From a checkpoint of a small transformer trained on Wikipedia.
Architecture: rotary positions, no biases in attention or MLP, attention and MLP in parallel.
Training: 159M tokens, 4838 steps.
Each number is 50 + 12 x the weight over its row's rms, rounded and kept within 0 to 99. Layers, rows and columns count from 0. The size before them is the row's rms in percent of the matrix's.

# down: layer 3 MLP down (transposed), 448x128, rms 0.175, rows 381-447, columns 96-127
# up: layer 3 MLP up, 448x128, rms 0.181, rows 382-447, columns 96-127
down381 079:45 58 59 54 35 69 40 58 36 43 43 33 58 44 49 51 61 57 55 38 59 36 67 45 48 44 39 45 66 59 45 51
up382 109:40 59 60 35 50 66 45 46 58 65 43 44 50 44 50 47 51 50 48 26 37 49 57 50 57 27 71 49 49 58 29 58
down382 112:59 57 50 39 46 74 44 37 37 26 45 51 59 49 59 34 34 57 42 65 80 65 62 62 32 58 54 65 38 60 39 42
up383 102:56 59 46 55 30 77 44 28 25 61 60 36 55 43 74 23 68 30 48 43 52 40 44 53 60 60 27 48 51 47 36 62
down383 099:59 63 59 54 21 54 59 56 45 54 51 50 62 51 33 47 52 71 45 58 34 51 64 38 35 58 51 32 41 51 57 53
up384 100:56 46 63 27 47 48 57 62 60 53 58 27 49 62 78 30 58 45 53 50 39 69 79 71 45 52 46 30 50 59 58 30
down384 087:36 73 53 66 48 38 50 52 56 46 57 78 43 55 45 52 63 66 61 66 45 52 45 27 58 55 67 44 51 71 54 72
up385 109:41 54 53 57 36 52 69 44 59 50 28 34 37 76 53 43 49 60 71 57 49 62 58 50 48 28 51 36 61 41 55 60
down385 105:46 48 50 55 47 52 41 52 32 50 47 53 66 64 42 37 62 32 53 48 40 47 32 48 52 57 66 69 27 53 57 53
up386 113:21 54 75 78 59 76 58 48 45 71 63 58 35 41 62 32 66 48 57 51 55 63 32 33 35 55 20 38 54 47 18 67
down386 105:52 42 38 29 43 32 42 42 35 44 34 26 48 48 44 40 45 57 46 58 61 48 64 67 71 48 82 65 30 47 78 35
up387 099:52 74 58 42 28 52 47 74 41 47 60 46 55 62 65 40 37 40 78 60 65 51 50 49 57 53 74 50 56 62 45 41
down387 093:37 41 42 60 53 57 44 45 37 43 43 60 45 57 59 32 43 47 47 49 33 47 64 47 33 58 43 38 67 48 77 59
up388 111:55 34 44 42 40 47 35 68 38 45 32 49 61 65 32 56 47 52 62 39 48 67 58 32 48 43 69 56 47 64 55 46
down388 099:52 49 51 36 36 67 40 42 53 42 51 38 48 41 62 55 31 44 39 52 43 62 70 62 62 29 17 40 60 40 61 48
up389 096:62 47 58 63 35 72 40 36 57 39 42 46 18 63 32 53 55 59 35 61 33 66 43 29 51 57 45 61 29 62 36 53
down389 100:60 33 53 53 79 50 49 53 49 42 40 30 57 43 42 39 39 62 33 61 53 34 34 54 57 55 58 53 45 64 36 45
up390 119:55 49 57 58 53 55 66 76 34 54 43 47 54 52 48 51 75 34 34 40 26 54 62 35 45 21 49 44 35 71 42 76
down390 119:29 55 33 59 58 36 52 26 77 36 58 45 54 44 42 51 43 63 43 60 40 51 65 60 49 57 46 54 51 34 45 43
up391 097:42 69 54 46 37 54 38 55 50 54 81 15 49 34 38 43 44 38 56 84 59 61 53 48 61 56 52 56 43 39 36 32
down391 079:49 67 31 44 37 57 52 34 43 42 58 57 37 32 51 74 46 61 56 52 44 61 52 57 20 37 53 55 34 53 50 59
up392 121:36 62 55 54 42 76 60 31 50 56 59 50 35 58 80 60 41 54 49 68 53 65 56 43 44 62 19 57 46 58 42 45
down392 123:40 55 37 52 50 56 60 53 57 51 29 36 58 40 61 43 55 47 63 57 29 35 54 53 38 44 58 46 31 37 35 45
up393 085:41 64 43 63 47 54 19 51 54 33 50 21 55 43 57 50 49 34 40 62 49 55 48 48 44 56 46 59 56 64 61 69
down393 093:38 74 36 18 53 46 52 52 63 47 62 67 58 62 51 56 45 55 60 07 53 57 56 74 30 58 43 48 43 48 57 64
up394 114:37 51 51 41 66 68 46 47 41 30 71 55 50 47 41 41 55 42 24 40 49 52 33 36 32 55 52 60 30 62 56 63
down394 105:67 09 74 31 54 41 24 55 42 43 55 68 45 62 43 69 50 40 47 54 53 71 48 56 31 43 63 52 47 51 41 54
up395 093:43 57 48 45 46 38 46 58 57 69 51 39 42 31 40 29 46 37 53 40 63 66 45 49 46 62 38 72 35 40 23 35
down395 088:40 35 57 52 49 57 49 23 43 54 38 52 57 67 51 63 39 53 55 40 44 29 57 45 49 54 52 49 63 31 70 43
up396 105:38 40 59 27 66 66 87 45 69 56 31 34 65 52 73 34 48 46 32 21 34 50 56 47 69 53 59 39 45 62 46 69
down396 108:60 41 44 38 49 37 40 57 40 54 54 66 37 47 39 56 40 57 68 41 65 30 33 68 56 51 36 47 54 49 40 50
up397 100:64 58 34 61 33 41 56 54 38 37 55 41 38 49 65 57 48 44 45 47 40 58 53 33 44 51 60 62 34 47 41 32
down397 093:39 53 49 63 51 58 64 54 51 51 57 43 49 46 47 51 47 47 55 12 72 54 27 77 46 60 50 75 31 45 48 43
up398 110:29 44 55 43 51 75 64 54 36 40 48 21 49 52 60 32 65 47 58 34 33 45 39 20 40 37 46 41 52 58 51 63
down398 099:41 30 50 53 38 20 58 38 51 53 45 43 46 68 36 42 52 62 43 58 38 67 37 47 49 45 59 63 68 61 50 51
up399 086:38 27 60 46 56 58 63 39 41 70 54 61 21 29 64 48 40 42 74 49 55 56 63 60 52 25 37 47 67 37 24 45
down399 081:62 71 52 44 35 56 27 34 46 57 51 56 57 30 53 64 55 59 41 31 47 42 45 66 41 51 46 53 70 42 68 52
up400 115:42 66 64 42 40 58 46 44 59 39 48 31 50 54 58 57 45 16 29 44 32 50 51 46 41 52 39 36 63 40 46 76
down400 114:60 59 43 34 64 49 59 63 63 67 47 49 49 43 50 55 47 57 49 37 63 61 46 64 35 39 48 42 66 46 34 76
up401 086:35 58 55 40 55 61 35 41 40 32 39 47 60 46 60 44 49 47 58 64 22 49 54 43 51 28 78 55 40 64 27 65
down401 087:55 57 62 32 54 43 51 55 47 52 65 73 44 51 22 61 54 59 71 31 60 50 58 60 44 40 50 42 55 58 53 37
up402 079:55 48 65 40 31 71 54 83 31 47 36 45 61 43 48 48 55 38 66 33 44 60 62 53 64 36 59 37 47 62 59 64
down402 077:40 53 73 33 34 69 48 61 48 50 41 43 48 45 58 40 54 44 66 54 41 56 62 48 59 51 62 46 63 69 35 38
up403 100:71 42 59 58 34 42 33 46 68 34 54 63 48 45 37 50 43 52 62 38 39 53 61 64 34 46 70 61 81 44 67 50
down403 102:30 68 46 53 53 62 44 58 48 44 48 48 60 56 47 41 64 49 31 40 50 44 41 45 50 59 67 69 37 25 50 38
up404 110:33 55 77 56 60 54 58 42 45 63 51 31 55 72 60 55 47 27 40 58 28 63 43 49 48 37 60 30 61 65 47 36
down404 104:49 36 53 64 38 33 61 49 42 36 69 53 44 54 31 41 56 43 36 73 46 78 53 46 65 55 52 50 56 47 56 42
up405 114:59 42 41 51 36 34 55 40 47 65 48 41 52 54 76 50 63 44 66 32 56 56 45 49 46 58 41 41 45 58 43 60
down405 127:36 43 41 63 68 36 64 56 37 36 50 50 67 79 64 52 53 36 58 53 43 45 37 29 60 47 65 60 46 17 45 49
up406 106:64 27 72 51 45 66 67 45 64 58 51 43 51 62 72 62 35 52 47 44 30 47 59 53 74 58 62 43 55 62 52 58
down406 121:65 68 28 66 51 68 76 61 59 72 57 45 26 56 41 40 50 51 50 50 65 46 54 68 57 65 42 52 47 53 43 53
up407 100:38 65 45 63 39 45 54 34 54 65 57 71 62 60 63 63 66 47 39 43 56 50 66 40 57 41 58 44 74 34 39 14
down407 100:50 49 43 60 52 73 60 28 83 52 57 26 58 61 47 53 39 69 51 44 60 48 38 47 26 46 51 58 50 43 20 51
up408 118:48 50 60 42 58 47 63 46 42 62 58 51 28 35 74 53 44 28 37 63 62 45 65 73 60 50 46 38 64 49 48 44
down408 122:60 42 46 45 35 24 32 40 38 50 49 57 50 54 61 60 55 62 46 33 46 55 62 66 55 45 54 55 32 59 53 49
up409 105:60 76 57 49 41 62 31 48 39 51 51 35 35 33 47 57 67 44 59 60 49 41 76 28 45 45 72 58 57 44 31 44
down409 111:38 53 45 52 52 62 41 64 66 67 52 52 54 51 62 39 43 46 54 31 35 38 65 53 46 34 50 57 46 68 42 48
up410 104:34 50 62 32 56 56 60 56 46 48 42 44 45 37 71 25 60 45 52 49 34 41 46 47 40 39 42 77 64 26 35 36
down410 083:30 43 38 60 55 47 58 50 50 69 54 42 40 35 35 37 55 70 68 57 66 46 54 26 63 59 57 60 38 65 28 46
up411 105:52 65 57 49 41 42 69 38 37 41 54 53 58 56 50 33 75 22 63 43 64 42 59 42 72 40 53 61 64 49 46 25
down411 093:39 48 55 46 64 52 33 42 39 59 31 45 42 64 51 62 43 31 52 64 64 51 24 60 36 50 57 51 28 31 29 50
up412 096:34 57 33 50 38 83 46 49 47 56 50 47 55 24 36 22 48 37 71 48 56 65 54 46 31 66 28 64 36 56 53 49
down412 091:66 65 40 30 64 50 47 43 32 64 66 43 50 57 44 60 72 58 51 40 53 56 63 40 77 30 54 64 51 76 65 34
up413 098:54 74 58 75 35 66 44 80 47 34 60 31 27 32 42 58 67 62 47 51 19 50 44 30 55 65 56 41 49 43 58 64
down413 095:44 45 55 42 53 55 40 51 62 63 49 44 54 41 50 46 40 45 55 53 62 72 50 62 43 54 64 63 31 17 51 43
up414 092:52 50 61 36 44 53 69 42 37 48 58 48 61 37 50 32 80 39 47 44 33 67 49 46 50 45 40 62 48 50 46 35
down414 080:35 77 56 34 64 55 46 53 50 62 44 59 39 36 42 57 50 59 64 76 70 52 42 48 59 52 62 52 59 48 46 42
up415 111:43 47 66 34 34 36 24 52 37 45 31 46 43 46 73 44 84 68 49 67 58 68 58 58 28 29 44 33 57 39 42 33
down415 103:36 35 46 41 59 65 53 44 41 34 43 52 39 56 43 30 39 49 53 56 49 42 47 24 52 47 46 49 42 59 47 57
up416 106:47 65 40 48 55 62 50 47 31 50 63 60 55 41 59 47 82 42 46 53 63 47 42 51 83 50 61 39 66 66 51 38
down416 102:61 53 59 64 33 37 46 25 47 48 59 53 50 41 44 34 65 46 43 62 62 65 48 43 53 59 61 56 46 56 54 63
up417 110:59 55 41 74 44 59 50 55 70 59 63 26 56 44 79 65 51 36 44 44 33 52 68 32 56 43 32 53 42 80 39 33
down417 111:55 51 38 45 63 50 49 48 61 52 58 36 70 54 56 66 47 53 60 58 55 60 69 23 58 59 45 26 54 41 46 56
up418 098:74 48 55 58 43 50 65 67 43 48 37 43 28 62 71 48 35 37 85 62 65 63 56 43 70 55 44 34 38 45 58 47
down418 098:51 49 60 33 60 56 34 45 19 43 68 47 57 43 48 56 47 41 32 19 56 50 40 45 44 51 45 58 38 49 35 59
up419 086:42 53 53 37 45 62 55 42 30 58 38 44 43 32 36 40 58 49 53 48 44 47 52 33 51 36 71 32 59 53 23 51
down419 078:45 53 54 40 45 38 49 50 55 56 43 71 65 55 58 45 32 45 45 61 51 64 63 68 46 41 39 61 45 34 64 54
up420 114:59 51 41 72 60 42 72 57 52 63 57 48 49 38 62 70 59 52 65 29 40 59 72 48 51 56 79 20 47 54 52 40
down420 136:43 35 66 42 55 61 48 55 42 66 20 76 60 35 55 52 41 43 21 39 58 50 55 59 66 53 33 48 56 44 59 57
up421 112:44 45 44 54 39 46 52 35 53 30 40 55 46 64 74 30 64 56 60 51 52 55 50 51 74 54 75 47 62 39 43 55
down421 109:65 43 61 44 63 53 39 33 85 56 44 51 53 57 59 52 39 49 64 66 42 44 24 42 45 56 58 45 61 43 50 36
up422 095:44 64 63 55 58 41 36 47 34 61 68 62 49 60 58 52 65 55 29 51 39 50 56 38 49 50 43 41 63 65 46 63
down422 089:53 36 61 59 54 37 46 60 32 35 54 50 67 51 51 61 42 36 58 56 54 27 39 44 46 51 50 56 32 36 37 47
up423 115:29 50 47 59 62 42 52 48 46 21 50 42 60 61 58 55 61 40 25 61 49 65 49 24 62 29 66 52 41 56 51 68
down423 128:42 55 43 51 65 65 53 36 60 58 41 23 57 59 48 64 58 37 61 48 53 45 55 63 39 50 45 46 56 47 23 34
up424 108:41 46 47 65 48 46 45 39 58 55 37 50 54 48 69 58 52 33 48 49 51 62 59 24 60 41 53 55 45 43 36 30
down424 106:51 62 47 72 48 51 64 60 74 47 61 57 43 25 50 50 56 45 53 48 41 40 47 45 46 57 35 66 77 59 51 38
up425 095:41 41 67 50 39 53 57 61 48 28 56 55 45 57 56 51 59 53 60 48 62 41 74 50 62 42 47 49 40 61 53 47
down425 088:51 63 76 47 50 84 39 57 39 46 68 31 59 42 40 58 55 55 62 29 52 48 65 53 46 45 50 39 47 60 59 68
up426 091:32 65 43 61 28 46 62 39 17 42 60 62 47 31 45 29 64 54 34 50 43 54 58 31 66 52 68 52 55 39 62 38
down426 089:47 41 46 55 38 45 33 53 61 71 53 35 31 42 32 48 42 59 49 41 56 46 55 63 33 50 49 73 66 54 66 53
up427 082:37 50 60 67 32 48 46 48 19 35 57 57 63 56 47 40 57 50 39 32 51 53 52 39 38 56 46 48 48 52 65 58
down427 091:47 57 67 57 26 68 40 50 50 34 31 51 43 45 54 61 69 57 46 45 51 38 58 47 40 41 56 47 59 41 48 62
up428 093:58 57 58 49 51 58 56 50 55 51 43 36 43 61 43 60 52 57 43 51 59 60 78 60 59 60 53 47 48 73 55 70
down428 116:59 85 59 55 46 72 33 49 51 46 42 27 48 64 42 50 50 49 64 42 38 42 70 46 62 31 48 53 61 62 35 57
up429 085:44 48 65 55 48 67 50 50 59 42 57 33 50 49 58 53 57 46 61 62 31 42 33 47 51 61 38 29 83 50 64 73
down429 094:45 33 27 55 56 31 51 31 50 55 48 63 62 42 25 40 45 72 51 38 78 67 50 62 51 29 31 68 55 49 62 55
up430 120:43 44 51 63 53 52 56 64 52 46 60 48 47 47 47 51 66 33 32 36 24 64 53 41 53 25 37 51 28 82 51 58
down430 123:42 47 35 59 57 44 37 40 70 30 40 32 53 43 47 60 52 55 49 47 26 56 63 36 39 57 58 53 49 47 54 34
up431 105:44 55 48 48 44 46 68 51 28 49 50 66 55 47 43 58 65 37 43 47 55 42 61 31 56 32 72 34 51 51 43 36
down431 094:36 49 42 37 57 46 41 62 54 54 51 20 38 39 49 46 58 57 99 47 56 57 63 39 51 50 34 44 71 39 44 54
up432 102:68 64 46 52 37 52 42 53 46 57 60 55 35 20 50 39 65 66 39 53 44 72 38 51 44 47 63 36 40 67 63 71
down432 092:54 65 35 62 47 56 69 44 36 46 29 40 24 58 44 66 55 28 75 51 30 33 62 41 41 61 66 52 51 30 52 48
up433 087:21 66 52 57 38 56 55 45 30 56 34 52 32 43 58 30 50 53 52 58 66 59 45 45 51 58 28 37 56 62 30 56
down433 085:60 67 51 38 69 34 47 30 37 33 45 46 41 53 64 47 43 44 67 30 38 28 61 44 78 46 59 53 55 54 44 56
up434 102:70 43 52 57 49 47 39 41 46 26 35 48 49 58 40 42 44 61 43 47 57 66 60 55 45 66 40 51 43 57 50 63
down434 103:55 63 49 63 70 64 59 45 25 68 47 28 50 41 36 41 48 50 31 42 78 49 43 34 69 49 48 60 49 41 43 56
up435 076:71 72 25 40 52 58 67 46 62 44 54 53 59 47 49 45 44 47 49 57 61 64 57 35 57 45 84 51 47 64 49 58
down435 065:55 50 51 36 65 45 41 77 54 51 40 73 51 42 59 43 42 53 73 62 45 47 32 38 48 62 58 61 60 50 42 26
up436 097:63 46 60 41 48 55 52 56 46 54 49 44 22 54 54 59 55 48 67 59 37 56 36 41 68 29 52 57 67 69 33 47
down436 103:44 24 60 65 31 57 34 50 68 67 80 55 28 38 38 55 43 60 59 40 51 46 36 70 55 54 59 50 62 61 68 36
up437 106:45 56 60 35 53 72 35 38 62 58 50 50 46 43 79 48 51 30 51 50 62 51 46 58 46 59 48 44 52 60 48 54
down437 108:56 65 53 55 60 48 37 66 44 54 48 29 68 45 31 59 27 31 28 57 64 49 41 46 53 45 74 55 50 59 44 64
up438 121:30 53 47 42 52 60 72 49 55 80 52 44 38 46 66 61 47 38 42 44 47 41 51 55 45 42 54 48 68 61 42 48
down438 135:45 47 64 42 51 52 57 45 28 33 53 35 64 55 49 46 29 51 38 60 48 37 49 67 59 30 50 51 50 43 44 47
up439 106:48 57 39 49 47 48 30 43 47 36 39 43 59 48 68 33 54 38 47 49 65 49 43 50 66 66 52 59 40 54 36 40
down439 110:39 39 45 63 35 45 55 50 59 43 30 63 54 48 42 32 51 61 38 34 59 31 57 48 30 48 64 74 51 33 63 44
up440 100:48 49 35 78 37 45 49 46 49 43 58 39 64 59 47 64 76 52 44 46 52 45 62 35 73 46 51 51 49 51 61 50
down440 093:55 48 71 45 56 48 40 57 63 53 73 54 26 63 57 41 51 55 53 55 47 64 25 34 49 49 64 42 56 39 24 62
up441 105:44 43 45 53 55 45 55 40 45 72 56 44 50 72 65 37 63 39 34 62 49 65 49 43 55 56 30 47 59 51 39 34
down441 100:34 44 38 66 54 47 53 43 66 41 57 33 45 49 44 42 47 66 69 40 30 65 41 54 41 43 68 47 62 58 67 47
up442 092:45 60 39 57 44 69 53 52 43 42 45 37 44 45 65 51 63 71 71 60 64 49 59 48 36 55 64 40 23 58 46 34
down442 087:40 41 51 54 66 41 55 48 48 41 64 46 60 56 31 25 49 51 63 44 45 70 46 34 43 49 55 60 70 34 75 76
up443 097:58 62 51 44 53 45 37 52 51 29 39 41 50 63 54 36 66 44 47 49 37 55 41 33 66 36 87 47 49 54 58 53
down443 087:54 26 55 59 37 67 60 61 32 52 51 65 72 43 40 59 44 61 53 36 60 44 54 56 35 64 30 36 60 57 51 55
up444 096:61 63 71 53 44 59 42 43 53 56 33 37 44 42 48 41 51 51 49 36 48 36 40 45 46 52 23 51 47 54 49 32
down444 090:69 60 46 65 50 34 45 57 37 35 51 65 38 57 57 67 31 30 40 54 42 60 54 43 53 45 47 38 32 37 49 74
up445 096:31 51 50 56 48 69 46 65 44 61 58 46 37 44 68 63 47 42 41 45 32 50 34 36 54 49 27 46 65 79 43 52
down445 095:29 45 53 60 51 39 52 41 29 58 53 63 64 53 57 41 61 54 38 57 49 73 48 58 51 38 57 75 37 81 39 36
up446 093:47 72 57 63 50 61 52 53 20 34 49 52 47 38 47 40 54 71 30 75 21 53 45 42 61 39 49 44 66 45 56 64
down446 089:60 44 39 25 48 42 57 46 56 37 65 43 54 56 53 55 53 55 34 45 62 41 56 62 52 60 55 60 22 58 49 38
up447 096:06 61 62 41 47 66 47 39 50 39 30 48 59 60 62 56 57 55 52 46 41 41 45 23 65 47 41 44 59 44 55 49
down447 096:52 44 34 28 42 44 45 42 56 32 57 69 64 51 58 50 58 49 47 56 51 39 38 28 51 50 42 61 63 59 39 53